config.toml
num_key_value_heads = 2
head_dim = 64
rope_theta = 222000.0
rope_fraction = 0.5
bias = "none"
parallel_block = false
init_std_qkv = 0.0431
optimizer = "ademamix"
learning_rate = 0.000967
lr_mult_qkv = 0.4
beta1 = 0.9
lr_head = 0.0197
warmup_steps = 358
max_steps = 7642
Each number is 500 + 25 x the weight over its row's rms, rounded and kept within 0 to 999. Layers, rows and columns count from 0. Numbers have three digits each. The size before them is the row's rms in percent of the matrix's.

# layer 6 MLP down, 160x640, rms 0.0804, rows 0-108, columns 512-639
101:484478510467496468509486509505534472538514463496501482507557535433491504488454554472522498511502528521536518505512499494495546492468519487483506530480502486511538528476517479535518467486480510478507493488497498505503481495457503448471480473516470526479520525465543456461468465495497519459465492474514510465514481487503491501535551564507531531451484478501493511496488487544496520516456
102:506481502512468571490502486509558506494489551520509503543478491464481493519500505502507533512553492458479508502521496455476487509507488518478536521536501500477549507488510480537529499498536499499485505493506517533497526505495531501502505486474473514481492457488500483504524499499478554449509498481517484536484515504482505471525504517510455558483511523526513511543477510482512449519455
100:489510478480518521494489475477494493516496516545505483508496523480484539505503499489495489488459477480483525498494505515526512485515462486499507472478495495535478466458527502462496497527505464495525488467498521492494505491479469521523508467537484459519494478479520541469483512526470490506499501495500508496493451477484510473511495511543475482550493473480529565529499514509487486479527
103:492496508494491546547524556547489513483507535503545480508521512503524507520512535501488545479530467484515537486524483531522480519498509504487550451512460471550507468524497519480509471513458487501457482495494534492496519513526488518513500488502568513538481521489435511517482528502523544509466477495530488536533538500543472533517501505493506490495492460501512462513574486504503477494551
098:476489502464541516525517550488452519463475494484504468489453539502494499484555489511479538516470507512486489484508503503500499522489499534503491500481532478492531506494482514442470515470526551485507504519521486499464499502490515519507455494515486488531488515476501513486513478527502463444482444536501534532514479519521485525491519477503482490514480546503485515490521513481531560446473
096:475494556483445514484503494506522556538476527525471511495533495508502540466491520521532516545499524478513485509480498492432499529489477491500516523486495504489520511469489472515471467489491484485535507515502510507519493538534482472511511457524493452481532560539511549537524535516434497491531553481480482535531466504509482520480474498547507523501470486493476464486509514515497477495484
099:507537493488511484489496529524480551504498476533500517458494526531453480476513465486497517521519443508507427523436533494487480518505511495483510523507497508493476464486481479493520565489547522503495498518521490498491487501484512517497514504475540513496508512497450525480497513487515510497535519529497555522505488563488528471529456478531489496526491492491516473468519492519442523522475
092:524534508529517522496446501479471534496489501477492472505479527502512532506457460495522515501485473490484513494474453506510439531502459522491501480524471505533455479473449497502458534536526453509493570506481519498500532505511453504513512534512498478469482507498491530507491518510522469472529513517451526511539486502527512502537512452482470486494514478547491492508508517478500500466509
093:478511540474488511512510475528493507492469505490517471489529522503484535459463486489536558490510526544483540498510488527487470507537526533507496507456504527532552518500455490479524528510476490488530517532534518504503512502483518535528505456490492470520492534475495491512524520448457516512522471514522508518536513538539470525493482525546482485480512517516518506523512530490549571466452
096:501500535494499487477474469528462504510510575455452472521486553462521493501484498461511484500487532484490520493474505498558474503490519484496526513509500488531482475529435499517543509522514475512474523520505507508512506461517475498495510523482472486500515478531497467484491487493501513469524541547480473482493473506475473474540484468482509491492499495544499502496444521512511505517503
101:519537508492554480519501470511495526499530511499429528491525479508506523492523500518527483504510539498490520532513489507470534500492553463501499493466469502508528513472552503516497503535493512462580490489488520473502516538539515507536500494515456509476506519507498487491503466468462499509484475511498538434513533480500512533441524501478529518481513487498512506471487524508506493522477
098:477454468507501495479506495539479463487495475529521508493512514504505490505482460506481503502502513500460475501493432490502486508498462504487486514524508509463487494505562501484527486480531513535560491468554514554493504519488479499509491525481524461506513545462478489562478491528475505503543514472472465482524520492500500486483527507500518524483500482474510433426496492544502472507509
094:487461489493542511511469496525473487527520471522462508495514477432517492458542505503466509508509494450542496495485529477497417500494466497473491510479486465447480474499476471504482524506498498554497459530494515489514523482506517498505529516474502513445498498496493505516492492474514514518491487534497516499489470486433495522506486511550549491513498483457525489478498493478506486480475
102:518475483530487508470453503531500470533480511485492496501536480478520520504552475483490497508462510491502501531514481500532484460510513463469485505483483542475523484517509505538510510507503463509535500480476491474570481476453486427515498513498541514518500517508502486536488523505500543536514470523471485514481497483451460492573519525469495525493479483508506487528509483507503499560488
089:476540472490471529509507517532485463498508496495510476487479458489511518506488504497485510484456481517486516505523491500479442486487542508500484518517499572479515536514490494525507526440513481504504451476492489468470496479490497524436547527454490473479475481518507500500489488469541523508424501489478511511527488513514509510528512491531501467514522524475495473440506498491528480451491
103:493524505503478481512519488487477506492452542489501497492488482474508486520516499568504472463506478496492545484511474505557522454531481540477493556524498467525510527464494511531461496497519494454513542475478523508533507478507497497474506449497477501491488508523491503525505511489520507440509451465486462463494490513445510463483512503453520535516510528466483492497483522458521444525521
101:509478503512490546438474511530504499476518532489512478558429498530513501502494542470528487496497544500518503479516489505549531527447537530493503520502526537530499498488483504517517503513512473562491499498553504521492493493515508446559482490442508437522509453524503473500502465507486514454500487480510517535476542502541482515468511465538502512504507476499478494547485499523482499501473
095:460516480472471566486489527533509459549513481499500504513510529525501482464491512531515517486515469548555480508514519474490482518524500486495512487499525462466536508519501519509519521525466520466480458523551541516474529498503442502536482510530512523518453532514525485506502514524496537518485529510549474418459538493512498537487476497441539498495500482519494510522513494503522499521469
095:517474468523481504520456512500524473506502493513512502505525460529490510448482521495499462502541494484539509553536497506494499471478506524543466494495539519445515484459504528531499513474486485515521480497463486492500486512519514507525473499478501473473487503499528488479498477464455516480537435502503485493529495491519512501484500448501490481491555522510495481508509514469464492479465
099:499461533479492500462485508498591506499519512484467521500511488522481469527484552514586528488508521535511486448562468460511454513507500496483538553488465481543506539515545453502487480482526501510511510524513549524468499487481468484505498491540495493526497504480536494494515504496538526498492509465504490523536495494489504487531549481505508535460547520502486526522528525497535479506516
100:491528496505498494532485493485496498455502482477512488521527528545511517500502495515494517466520495477513505539513509480527571474524516482494546450523514475515550538522464535481491487524502467498500485500505490553495494505530511480481540511470444496437491483512485515502509457494479511481494488486498559545501494494504500493502522530473516521497505508503471517559508490497505538519466
091:485484514536504500485493475512512482522468554524500501479476478480468513534518484501504510504464489505526508486484511483504508513463466524518447559525498516481503511477493491461516438492471513501575493531485460536497517534555490482492467487446526532490511506492484484529495493564492557489476472494479492467522547528504510474523505542488495492498488528501485482520503475457534542542518
102:487495528528490453487518520505556502502472490509450485512517508507478496487466515481460497536512440497485482482483502508504519500511469489497440467445537490492500519510483501467502492559485493458539480533506548444521516488497508548478466480528480490512509488495503497527477481502483513556446492497502523491434535501478523481516468488515484540505528498527507492475543514524481445490513
099:529496491509494487519500509520491469506528483466522534449463476491533506523530560469537545545511528556532525505510453510496530538490512500501477522523505474495515497503552483469513476482479492490525484500505507515492491523463458469523472432546480522480479470474543507463447482499462482495484486497514476484483533485525464490489488497543512502462492477500499463467500513513453549515507
099:533499498495453486512455498541523484506505531483523496507531474481488529524501546514485531493485498501506496494472500460471535481466508510492484493470489508516489535491531471475542491466475512490459463455478501509457499512473502485501502491484510507475507549498534517552513475457507548496527520492497492505531513507526489499505469503511510499471551507466495495496468481496512521501454
101:511500511488502496515549484492482505473495519517544490464537477533457533513500474530485475440462498509462503521496516462534500517527487518503549494507486521502443520556457491478512479494521493503502526542496488481541519494522553526476514512528495471516530556525460493511528521507539484526539479524444500447530492506510487511494450499539467523517531485522489459487464469526538527549481
101:499537537537482528580525477507490508469489521542499538496519524484477545523510471501479498491521475463511544518473452485510501497560479475525536485492532503538475511502503524511491466509527493531481481512514506496503517477490550496489516533470513514480506506504477525548487486545476504463580514489495507499495455478519485526580460536486508483503533464484503539490502488494479470505498
101:471481473513472505486510478529504486480481517477511520494505473499464504489508456490489509541527504531453477450494520457501502479499502485486467484529529500546489510488526477477489515501509505470484508501427479482443492470520465491507495515511504501457505473486472528462502494494492488509467512489504537534485477516497498539490495475473523506475500503486474481493495484520484491515510
097:497551513485485451475472483466512496527459496482492484476499504547514484475492479485497545502487530519499477510477507496535492508511542531470473469470515454486503497458453497455474548486523455562470522529510484493509474538500452492521532518474475541532510475512439476496516506537492509473507502473457475532495471495507503520518518564476493454510463539467495495492501499503516509453495
102:528453510511509518473483504550469539499470507479485516481509498522486504515510500479495490532480481534517536485477528509515527515488480481509474454485503537452464464473526470498524483483513495551522473512496535500512505514518519521486484461464505490507500487510486517517472562515507506471487526523438515521460532542514513532491522495541485474497555500478473508456464469478545505459484
102:489509499515530505515486490517471533518553487505492509476438492479527501473492527504433504523452514512517524540511532536477475509502478492521493471481521528502482465480464487501530509525538487560484476500479510476520505495519501515567494466486533465487498535468511485476540532485512514497521510523499486484526500483508512481491520501521500512498498474534489494506481476494515520439466
100:474534497504524491485510567451524519540503520501533514495485486498512501560491470463475539494459461480524497466520470549493501502527489514516491506501476529468485516456478484534494495499530555502501498507528507497434465527491515545484499532427472515506467479520493541478489496524509503517519578463480497483497538533501492476550511487480505536498504490496505465477484557550509490502479
100:474565455513483467502496508484494505463441522518538556496543513459514546479526494524487500476518470479465534496481524519562507509501515466485523490521493495490502439517544538511525526478528504533487454468484497546451526487514505491429501537468481501491510508500510512506441528509515507455553431502474513525464497516529486507483492455502519486510511493508504523487476446457515491513519
090:483521489488542525503462518515493497490509456500478464496544525538498464467511521495467512454465519501514469542523517535447519432484493526504501500509510476532554467479538513506517539494521479520488498501489540514481470503437533489498530505503485528470507480494551493504467562488498485480484533490524499480477471538504494556464482505506506526481522479475477513486496520530518506553500
099:512496451451494475513494479465477552502503460519484513502479483521504522518472463470483474479491532499537431501470486489502488484549477500488494454486507526477533496477493495481481509516479497459524542498522478507516485457520491507477496522494502460507493530475494468514546522476454495509509464514485526453493492474459464494476497478521515487513502458471502415487516501469426518500488
099:486495530499516483484448453528494523459466502485550492508500490533497472485496501525527454472490481515519490491512476517514448485509482460517547513529513502482473504517508473526499527487490520498492490474494450541495478485523483476511476490510486521492532472461468482522539526511500473517494544530498507519522540489510516498459467490485501515497510426474511524504501476479511501514502
099:504521506467486465482507478492530476523438482494525513462508446478553500532478467476528478531502534499495483496460488569492499465483553500501518504483498559460469508515480503468498506455526484501513457500494492521530455497457485563460490523423505497517486487518450493519497520495509532518444455527512510453513494528446500479497490515523478515498470527500528471516429480486491469530517
098:528559513493521452467519547501534513510486485481509448494572498514475518479506484558465532514506495477515479483498520523516485475445500503486518527515535456532505444517517496518524522497455475518513527499499507482496485492474514491501497510526517494514492448516437458469458510499506490475488479473509483499475511474531486519495477466537494535462440459531488468477480502533478584521494
101:530481503487487481548469507489492483509510512483524509474502479511525532511473509506548475531526467479478528514570493485521496491473467517504508542507510463503476568501487494487492499516455527545462538494454489462469531524526512455485495501505512489513477538516488489469526507459531494482519505487507540491538513505515524517450534515504482512534470464479469469514525513474500489480446
104:508517453507549503528492515486526494493534511506461507540477519485497506496542525474497453527506476503489500486482465519502502486483524476495479507502513538474526493488508497480487472518456507529509487517516505505460522471471525505493501535502514457460454559482467473536510520484483531492476491491477512567476469514508511529491499502516490500513535473488491525552469463506509519518504
093:516517513497507507517512522492491507504447478496490494484550522505499526552489502516487521512501484521476513548537481518526489482487508521513502481507509478497447495490540509534474508477492533484520478551496456467478491479477507491525483449494491498474490513501504492437463493535562484505493519495465528498463485488483508499512486536530507481492488517522504458445500486499560462504546
101:514487513525499469545467510484481495486529496487480494509509487463473504512545470505457498452448483450528482498521502507450509474472478496514516507495511505500512484515465512484522523531475515507463498521485458536472509506515528494544478512460503512508512468471491462516486499501532490505478527494481487542475462500502513464478505560515454487476506489519493503530509509464477512536521
100:534500533476494485516504451553486457467481481513512552495506471538510490491502572506541543534541488475445545487531457494457448524465492514499497525482554471528532507512541495489467479463515534502527516489488524491471493526492498514501486481506515487506506498458511489485469506508492526485496547509459472472489511488535516547512493540524490536490471464488501530449489487496482501521487
099:478472507464497502508503513512498504465488494473450478514473519508506492527448536506511473485547522519518489523467475482530507497485507507470487472442483518487497481502491500469486513484499490536478539477533483495513443514484543549511505481527499526506497460494501496561473525511491505447496528477522502501467501511551487534493554522548490472501494529509490485479474483438529487488519
102:497532502491512487513516504487452472517523487501510484496485529515465524523489486477504498540525501480503483514525505475479496475542484475499532466478489476496480491499480509483528508528523537458480465525506488466468518505537500511490512469498538525542473486526506498484541491499509529497517473523522474495508465483467469536468480502487535536506495513505492521490501460480543507490496
087:465509526492485518495518491542469482561508491516478506495503492527470495509451544515524521475495529495556504492473487482468460510509499525471537523501501534502523493455546515506557528437500480492455500461539525492492522515489493515567496482534499523532497522498524481515517554503557485501510454513520518501516515494493472481508510509494510483523493492507485499506504508519485476513509
095:536495487508509481489487512492531487519486531494502501484453526485509456455463476543500500503512493504467507510467492537507497515468538500504495474537510511500493541529529459449449547477531476459493502510474517515458484481510497480499477509495552453495459463466514486463495497526481507556505505531495511497502476501485471526520452489504489524512497535521504498492503486486482539528487
093:483493496487504500494480515485532517502526521532504517510506499488511506465546502484515504492455520513492474479520500515484510473476512517507460537521550536485502545495525467536551537550507503503518472482523502496486478473491473481517488489493546502507491480499474438463486525518537539465490528506517504486483521521535494430530526471466470485484521479502531526528453475487525522509521
095:522536497484434481524475472474466530469472477497507478526509460480525519521485481535478467500450495488492520525428504500498506499520501469512462443525536516504445480491505477502518529477508478521473522479503526477494525525527477497509471537506493506512523438503508532498506519491493456514498488469505525491538503477530515480498465526525489488489434483506517519536482501475464503511477
099:466443448454478499472521482473510482499497513504519472450516465535498484569545448494523500497499494438484483509482464506477537491532466529514500484531486498484486509495541456553498501494543472483457483479507511536509479540529520493504491489488485472520517504508555456464460495512505470500430489506504507472493499452451507492515492456511505509504500467502473444507513491516488478470504
091:536488511481533480505520543540543452477481508536516503504477549522512523489542476508496477541522477528500477525480513492474470434457532530491458537487536454498496524524532496520519538532535518525497486510498489478500513470504512430460522483530506514463506457491477476508510486520506522510518490528509517474493448461501473528510469492500510474487523557509487448507525540455506470476533
094:477513505483501487520524515504484490491472492478502504473496505544487464479476490470477462471473447519518536471466475506514475535464531532513480451547504501477497494502505515455505506511495532511466492500495530519509487476484505507467477488548466544465525482490472493524487500513497505445466497513475509505412484533465487470497500482523519516511498487454496482474500496479495507500443
097:472471505513501507534525526524515483483481497519528525478503489507493481504493453520498503481485461433506509524504492508517490483516463474504493502476508509526500468491468519567485524511469513495473534522508513504453514502518510516512467531488452505582494497503524511545534519496532469461523452502495494512469519528533558536506531465473528530529509443489519502532484523549501499485502
100:498467547541545456480546494491507554502510472540503497537482468513527539481499496491507435483475493525447494525502501507457534432510505566516462485499526502493537512481483458489512502503491555468492483538494467499558485511499486509491467496540495457477499484474516477442517489482531473515521482500497517489518517521471515507522494470502514546507511471460538494516495516496532461479489
099:493506511499494449473496507442513496514525480514541537473514558516519541505524483480480452500455476516463503499509522511468476482509512500495523535525520533492506485495493491541512492472501523517482487497468479486507464503509511547526485504540528542473483508505521561525494490490447519514516521488500426527514512549470526515517489507484446501494468527544507509490520526514503511521473
097:467487572456517521534459487503469525504526490504519512520463494505471493514460519513532545498547480509462551474506508506550510565517501479489500496521538485512492506500473456533535468519485502488475537503472493516477456483510505475504513434500521501504493511461473472496448545515527505506470527473473498545484508542533527486524509499493514526514512507521503469504525460527473455510488
101:498519483510496497464510514512502491495510487544532493512531500473499494477477481517506500499464471482518526495528504483550517480503506468519525514492513502493499460492549519536480505482505521477449475510514447527501509440497525519488499490507516516479477495527506519536504474496509518485477524513498538523474497503524490475535517498488494515524476516497468541537483497502508472529502
099:479497530504516474507491507504483455525512473449519512491540468513478495526458471537521527534472486526478486460500527516502527482476515498517505492509455460474475489508495483470461508516448475476539533505484516502505499493485478514497482492515490486471493496482502489519478534497506509522530501483486473476519534524461493497458523508479532522495473467510484518468547499538465486462511
095:486483513476512549494480447469500483522515507487495483502444491469500515463518501498468461461455536532541500499574504508495483473513535467494491535465486521499466482474474533505496496507448453487517485497515489510507488529501550490459476560510509464508463495534547487487471456501457474504433506527471499529557502518449499504530470507497466477533515472511521503457494494487524545516478
097:498545466542459529513483525493525491535517447514515472478439454500500472487503521545488463462475487516503495470481536513497467485521500505502471514542494541504482515466527497479533502485502483491493478498500532507524554516485498472515492554504481519482497535488519490506474512530474439502503476521482520492518489480497476486504505525495519523491537468462506477515536497465496500526511
100:467474515482487541475534484483517530508498515480492479541503526465504517473498451481531545431521539533513531475482479497501485472533508472481500483466540493520540514512527487543494480561474550521530479488493602507459467493499516487509475525482491515478513472463488496503532533469492517495470505529501503520489527467502499515484507478501481506476486465515504522491463517509538515512492
088:539496546467511493495500515490505538490513531537505542548491474512531542444525488490486516500511462527445515487533513568483461508470497470491544481515517476505496512501495501466479510474467540459503523483495526493484496490519489482523495488499539511545449463488479492468520504497451499524511521496532477489498524515519534460480491473487457490508502518504517526479526499543529515499484
099:558534521510472492505462496510467563519467517515470493451536474561499448505523439520494482574506527487460520494463474490491508503501526488501507447576559473490535506523546474445502537487500473487472485483488480451509486492510542491493466497458550530500534520487511461473501534534517491488521556501500480491480479471500459555515528472482517485500498467539505488493505453476473521502482
094:496508544477489529458469508510439574478505514503529482525487481510492476543529521537505484488471469468492497498509481466495484531498454483498469492480536474476511496516486507503478532486464493513526532495453526500501526503552527467504521482477542508444535474503499494536463500524413443507485494507494479494495532487476482486511530496547490469509511486504485455482470500487474506559488
094:529527528486499508503483521500522495508533476519539526476502521533461461518539533465474510441540498527487456556479485531541505497522488493509488498477499522487494509526558478528482538484478557540482513501483510503487501520509505496506528491497509506508523503482523515485513512491473485499529512493485469472486535482503473474485496471492483497512460528519481458501487492518507448505448
107:483541501511507489512504500505455483494498488504475473504510531503470508475507519527501543495515511506535493529464534510537444461550526480539514506459502501503483434479482454517520477502480493437503504495500497531478491502490500467514548462468500496510490505486492482509473519497466534468504497505503501518494517536496488482561507542526480481488524489488515551491510531521485495516512
098:463475497521511446501476456498543526494493497490463507531460536462508530513497515501536490500496518563498522510533491551483450491502437525484547490476518468471483494501525508487529475508507494523533511520464536487445504498521459487473457489521568516492514464490477505491492509502471502533487515521473504482492523445526489532479474473520500491493534483517480495484490548478496542468457
099:489543520461516538496457524518480510523515476510466525553471492492492504491479512500483528482522523493489459471484509532466492510473532517486519503509552508469532502494501528490520461546487490481525540487508500492515482503491543553521493537466487487487501487522488505519500507533489496494493524533495477501545528473538516506474440501496508474506494503499513537515495481506486516491536
102:501491495507491469493501509503517502507502486476438495507507528552511539473489487517500444460509548464475504515531500504528499499452486518530525512477506516482524484456538527510493491495470476463519544520492435510500519532508475480490508548472527468471515471485465481495456488483511462481506524477471534488498540494511525487488510474483544495483492505507487502474502504499512528473495
097:508495529466494484470536495513445489489493490461502493506509504520456492499512492522494553509488505474466526531531530466520525477494521476489548445508520488493501481531539512489470483485498472510476459484559506535504494471500516484530470501518516502523527483497501486516545536468495500465500492562507508455482509474489496514515516495533474430501481460501507516492473492520465478453503
096:467491483509488470478517501514478501479476519531485460500509475428482522479444477477507485515514519475477494510500534468515487554522472486487513458515524454518483501518482501553491541498540535513484479521503493482472502458502492524468514519491503522511497479522485559500536535498532515483521488512497523503499488477485512538516452584521507458506501539482512510496495487517472516513498
100:486518532507498475512501464498534491506513502516480517517567532493473529501474500493478516506541519525510529517517483484505499521471540514493541514524520505497516484489446509491561509504485521497503495527509486495484461487457525522537521472520507490505463498467520463491554518537476504482502492505499493503517525510519482516534533507519514487493483535524520511490549498532536501532483
101:488510511515503501476498465501473536474464471535537466493517510483492486495489510470472536559482500459492482465488480486480534524504551514509465477505549492501490478560471495468499510493509476449466476528486500518475518480492527484526469538501473492500514454517498511514448512482578498459526478492499499535479482552512523460512528492493479466493519513521497525476506480504544499489526
099:490508516493505494474460475499484475464524495495515513438511494515509512479467533460485513498507461532508508531526488495502483491512490509523514522483514503485484502434514499498471475498524537466498533492491524536520492506532537461516492468563456517499532528487507519449526538465521545487508494551519493474482482533514524479499518471487472510498487479486513486481526520498531521504510
102:494499467518520506490501490471502503538513513495461485524505471462520507471466505499481553521518538526527499535549527539516461473531506502484498488496495498460514553502504473498497507496494486501509511493523495501473521514499489472514489531488501522489476504515498522508494501532490531496499510486536467496489520534500503505510525503491512454482487504496501521500541536493531544484498
095:499474490473491464484514469533485453515509506462483510482504504489513447492470516470451468491490501507462473488488496507527529480513484447482495535504461504505499453507505498492478541513503526461494512478451464470507509512471475529489516501487515547501454496537475555516480502443476506508542522521500526538467518520513475513488518461520493491499479530531534519547526505501450523496557
098:516501536473457498527499527500470513464493497481470492539482501531509500487480486510464500548487522533500520480516524467494498529522519517500467515514500511495586517430467477496506487515493479492490483488521494543508479488529489488536533495512485487484480515505535521533531488489466449484507502520462469491474488472528512497501505478478496483535493528457535500468517521466503513523534
098:470503545465486495480478500520492493489490488475520502488515514492492510495505483537512504484513519526564529519503494497486492499512482521502523519523484462509500468503474505480550523571508484522466499490509513528521485530491512470502523508521509486467521499475479512516498523496501518506491527517518485488483514508520510525540495444520509554486483527537537473479488486510526504485503
094:464452510485493461476502496483496497521477504490496482497518482534554492490430479527510519511528454534474518449489468483517480497473520493488488543508538509497504506499482444521528477485455504490470500494509495475471517495532477545511522487478510468491489472481442507480503518540495478537461524502511488481508515497526502496503517474497511507511482503469497534554532477525479536528504
092:516464479495500527448518511517530472537553508499525497502504539501464443504498531482496522526477456507544499469499474486484531535542546486488551520496521468516520490487441525511462497512471479529453531517519480491487509502508495532438521435507536516516521487519502495545486438503484499497522497519457472515495518517502449459533507528503462488513473526438473490502526521474525527481451
099:454466489481565503517508477523475471501503459504492455529467534528515544498482434507477511461539485560527488517492493518475451493549508510482487575507504498469534525465489523546532512474450544520510490499569491517474504509478521482469487475496499468519475482457485490523498469513512486498514459533560527509546487524501486482512495505508515449525500468502480519460461492499497511499490
099:556492526499499524516478564513505554517487506507515502490482498523482488466495490553551487497510510478517516508506484537486531506480487491512512500481505493518553475540533503480517520497512504483473459486516544489543479487444479478484484448491559520545521539465514492494476474519491559535491537467523442476514529498525490466567501479502489506528473466523511528483532533545476488464509
084:493504544506513543500526503516502451493518491507502498526541509488536468478482499494507532483443505494479511500516512488485533466485522471535457508472484464580512552520480483507480413461515486505489529518500496435489520524482519504516485457524476506463523511509491489493527495516482510468500481496503506506508490500472507462545530526472513486460461563511515512533524497491538524516505
096:498506494543485464454495496471488491537498532517493509514504475454510503463509486575498500504501540459481485502543513486517553572519431560500479489519531512518484504482522521499521483487530525503505514483514513449497522440535499480474531526513474514473510500475500495508488460483543480501522533482490498499504488488459502483494490527508505437530502488439515482471486480502492479481495
098:454495544525511483544513508438490477476453501523540533450523488489533512515462516522467501481476521497519467532502473435523498480466507479486459550509482527462460499517496513460501509505450453532523505504495458528500486515503500483525527489491478474544473529480559503472487507465479468486523466471484510484473492531475476475477517525499500522467507469494493510476537506479505486541489
105:506505471532494493534512485477553536526490488541552499526465509502490485515499517465515549491529508487510531447486475487466514490485508491493473514516457494493501522463503442486519534509517517500528517486487465494463483566454516464443484498505508458483495502483494468461521475475429501458521529469497477520521459505518493490532471474457530497484467510539498552482507472499505527499524
102:563510471479527505507531483531479436494514508529529510447533504471493530541517443504503499481447499498423456507533522498505493493481523481499486459502510497509452468524562523499491549468499478477495496473465486518481508526531494554466500500501493492527490522508438526474517426516513504448471496518490548501477462481474498506478470490470509499476522465524523549558491445503477503518517
095:463518525509495513494508513508503498515537503474518519526474482487524517523495459504448514489441551509442511501482539463512503512495475497484524520486511457500456460531475500506510488488498519515535514501476503509499466518509496506464514497513478480471496425479494548471484475500518532519518453472499494556550524483496459483445523461477486490520466543530519514506476484468543472532483
095:507512482489515524512454503527491466510553500544502515530549475500510531507479558505491548501500511519533525481490503502506534506492518505484478533515499549526468506476504496541539435516449508506489499455471485469510511513470502495488496478555510486530496442526509470505553490480469525516502471478507476474499515521500521510497470509515498506554514480511532536486557506516516511490502
099:502494509494514512487507497545504513447493507514537526485463471484493524523529444457520515516508527510451511479485520503502524486492504485477506495512441491495501493481492507495481544489471519493493492496497465509451501540484462480525514534521527490486480522521544539489486508558487536458476496512511497504515523552476505517506524544455446533509506528520470471499483497497483513508474
098:533480500499473523506507464438489484418468508506501525519514476437475504467500494516494526524541508499509467530478506480461468508547487497495494526519507517467537486479495470451489492509503490532468489505461479515486514505530519490492510487503463435494524489531500523564478526516506493508512527497472516445529436495504490533489459512513521502545530483505523504497543474477518496507553
095:504492495477545483461507484540521524503531452533503473507522538465524523459568507488487527521521495531480527494554502462505481532542551482492506528491512498498458476471472495505524526441504472513492511510490501484509517467533480505537515462529546475539459488488513435500511486493482464470514519513488532457504464497499469520503491438494464470525506486470523499514488488477506510463501
100:504469510516513499494473504514473501509511489505512546490504514524511489511475531431506499474498515517515467509489482496450485474514493505486512530480458509490496472497516523513514509535490518502547510491519508509466515526490494494501510504523510487483533512462504434481431492490514491486482529457525524476455513511496519472485505516505534558460508471527497454476532499478534481443519
098:502542503519482473506505466532514509475499471497471475506530528561469529502483460505491542450505512500493541540509560501505442504517500509465502508489520506533505491487560523501489518459483540468476476504491521480556499480510511463532534487514479507530520512471543531483543493497539488477503518529450522490462527497526496536466512557485509501480527526496495564532518463538505490505499
097:488534533485476507469497463531471504509517482483489468436460491509492482474492494500481492522474456489515488478509510506509510495525504536490513518508499497513482489454489541512501528530478494446479543548555489486465515508531522555562451564509478504474515535511502501547474503496550472446487475490471515510504492494521469551509504481490493490503544495487465514561500514532509473480465
095:512507451474495486469511468513492487537516555499488462475513573490516535485521490505488460432481527499493472499413476484520530517497483538496523497483520474498443478482470499525517511539539494506558517469526569507530515463492495506513526538479571470515478510491513520510527465496453527467495500501488494517488489474493481537498465509495469525500491471529501465486488509545509497512518
094:480506468472525498490519514487487505478568487518503481490519514515490506505529466498473501523507513497472470495459498504535534530477498494509502508521517513513473467535449522508514446542497494511453478513453442440539489536514453508477515490512480481519516494526474519553501510488490498512516491506464499501499477501513514469474450432485505500507471517481477491488497517501485482468527
097:515461538483507511491502478490507474521524481503538502476498531510476474543498527485496500490497486453513478506505514484450508468497527463514524519506494473548489513485519525476490522490524495542494436497532478496521490517520508521548499519463523498499475494501521439475525497548464476456522536502529492523520492535537477493505549469504505515462486481512474535519511513522504471534504
095:493472480488513497480493518507498474495522442486455490506533502494473505506481478511579513480473515505510520516525498529499462541491508518508522479494471519533487500462507486504498548474499521462529511511536495491497512501473472525497496456507508493529488512453561502495456520529496494464495451501501504496481502486549523538500501491522523513496501479502545541488484567506455491519553
101:458542489479528488530500510482543453476483468521488483462522520516456522471510517482486498501492499559490469490527499500541453519474513505485495565503509531538525538505504522507530486492477482477465545470499496503527482474526480515496520474482504500532497489511484494489483482511520551504490477478526498501513505503470495435509499514444513497497545547494501519522504491487516502537524
082:516491529511507516512509546507543485510495467505481457541530515559488482485512519439506502508559437471496472500476507500490510513503452517491475512469514506511506498527504531492470532505514515495457458512528508475491481517532527537512511493511505528510462528521508495492517562519576466497479487478500500496481460490522519522483513500471483509476470521526498512495501508475516474501506
101:515492513529497527470491501483471487484539464496469507464499519556527480477526515470528534518536512505474496492513450537463477443471537501508499521465503487536483494542559448538537500486474508490490478524481522559505479501488512478513487472509511486539521491504500457471487465456451469489517494472479502490531482508512503424509495495513510528464456530501513499513497568513494462498502
098:516447522548480472487511510507495526491467486493511474496473471505468465528466488498474494521484568553486502471521452513526483462533533480501499517514501456462553519495477534516472488504469459546449500516512532477480508509477522521446504529500534521489506495536514521505497499476519474511511513457467519498486507488511461505499510513549473510526512475534486480523488501573502485521499
093:523476503454501560492486543499518497546497511530539531497530416492458444524489529488507489547487568484485489522474510475461487501501528490517505500543503490497512541492505503547525420494511496563500494510431506465456493527467516507482503511509490511535497532540537522433466476477478481523499425522499480504550490498488533481461516536508524480471524489470508473556502487513501456494489
099:464511533520511546462471477480496491470517524438479548530523473476491516450462492455523488476521503478505489512515535471521515518512526473505493541492474532515515496477449540499508469464470472521529519517475521455478516474502537529519508504488493509499486488525459530495519441486527527522549483479504487530462517523461503496495452514499485503517470504518490529511461496495477478513476
098:529491537474483522494440534521534530501498483493489516502512482504493514520475486480494532482489495520530550538490463477494519572497492485508516507518511516554530524490484484544535533505526524536482539520536543497517486549494511500512503484525512520517510504520487542508461540475519546497484508510476464502464519484537516514485513522512500523538488496506484487492467486497526468506468
097:474495531485504467500480494496558534476489468518491502484488494491462458514490467519520462511508484522483481506491484478532514541504493522506483530483496481505536457481474480460540516466467512510472475512517471469471493475459507526546543507475521541486484508522492561457477493527483520503484502465526508472486537495534523498522511494479484481480481530495465537475472480487502520480488
095:501500457481483509507494455540483499517521520484527481490483484514484537531479470501508477509471488471503482495490552505568455514517507489508474526528544561512516516458480521490489459407459522488445538477544508488503486494516524548528519529447504482536517498504469507507499555492492501518506511518461458540509490552496489483520490475494497512528491484552499480523477514546500469551469
096:511470518495478471511501461531517526491538490520521526500520495481463491494511455523461504496521469505473507494509498492486535525506532489491514452515508521491477519500568509512492478469498496449520511481498471497528490512492517488497525488493503500518515456532551515488485476487495534485512492509497490523524495518526500517508471494468506530497510520494508497530485488519507542511503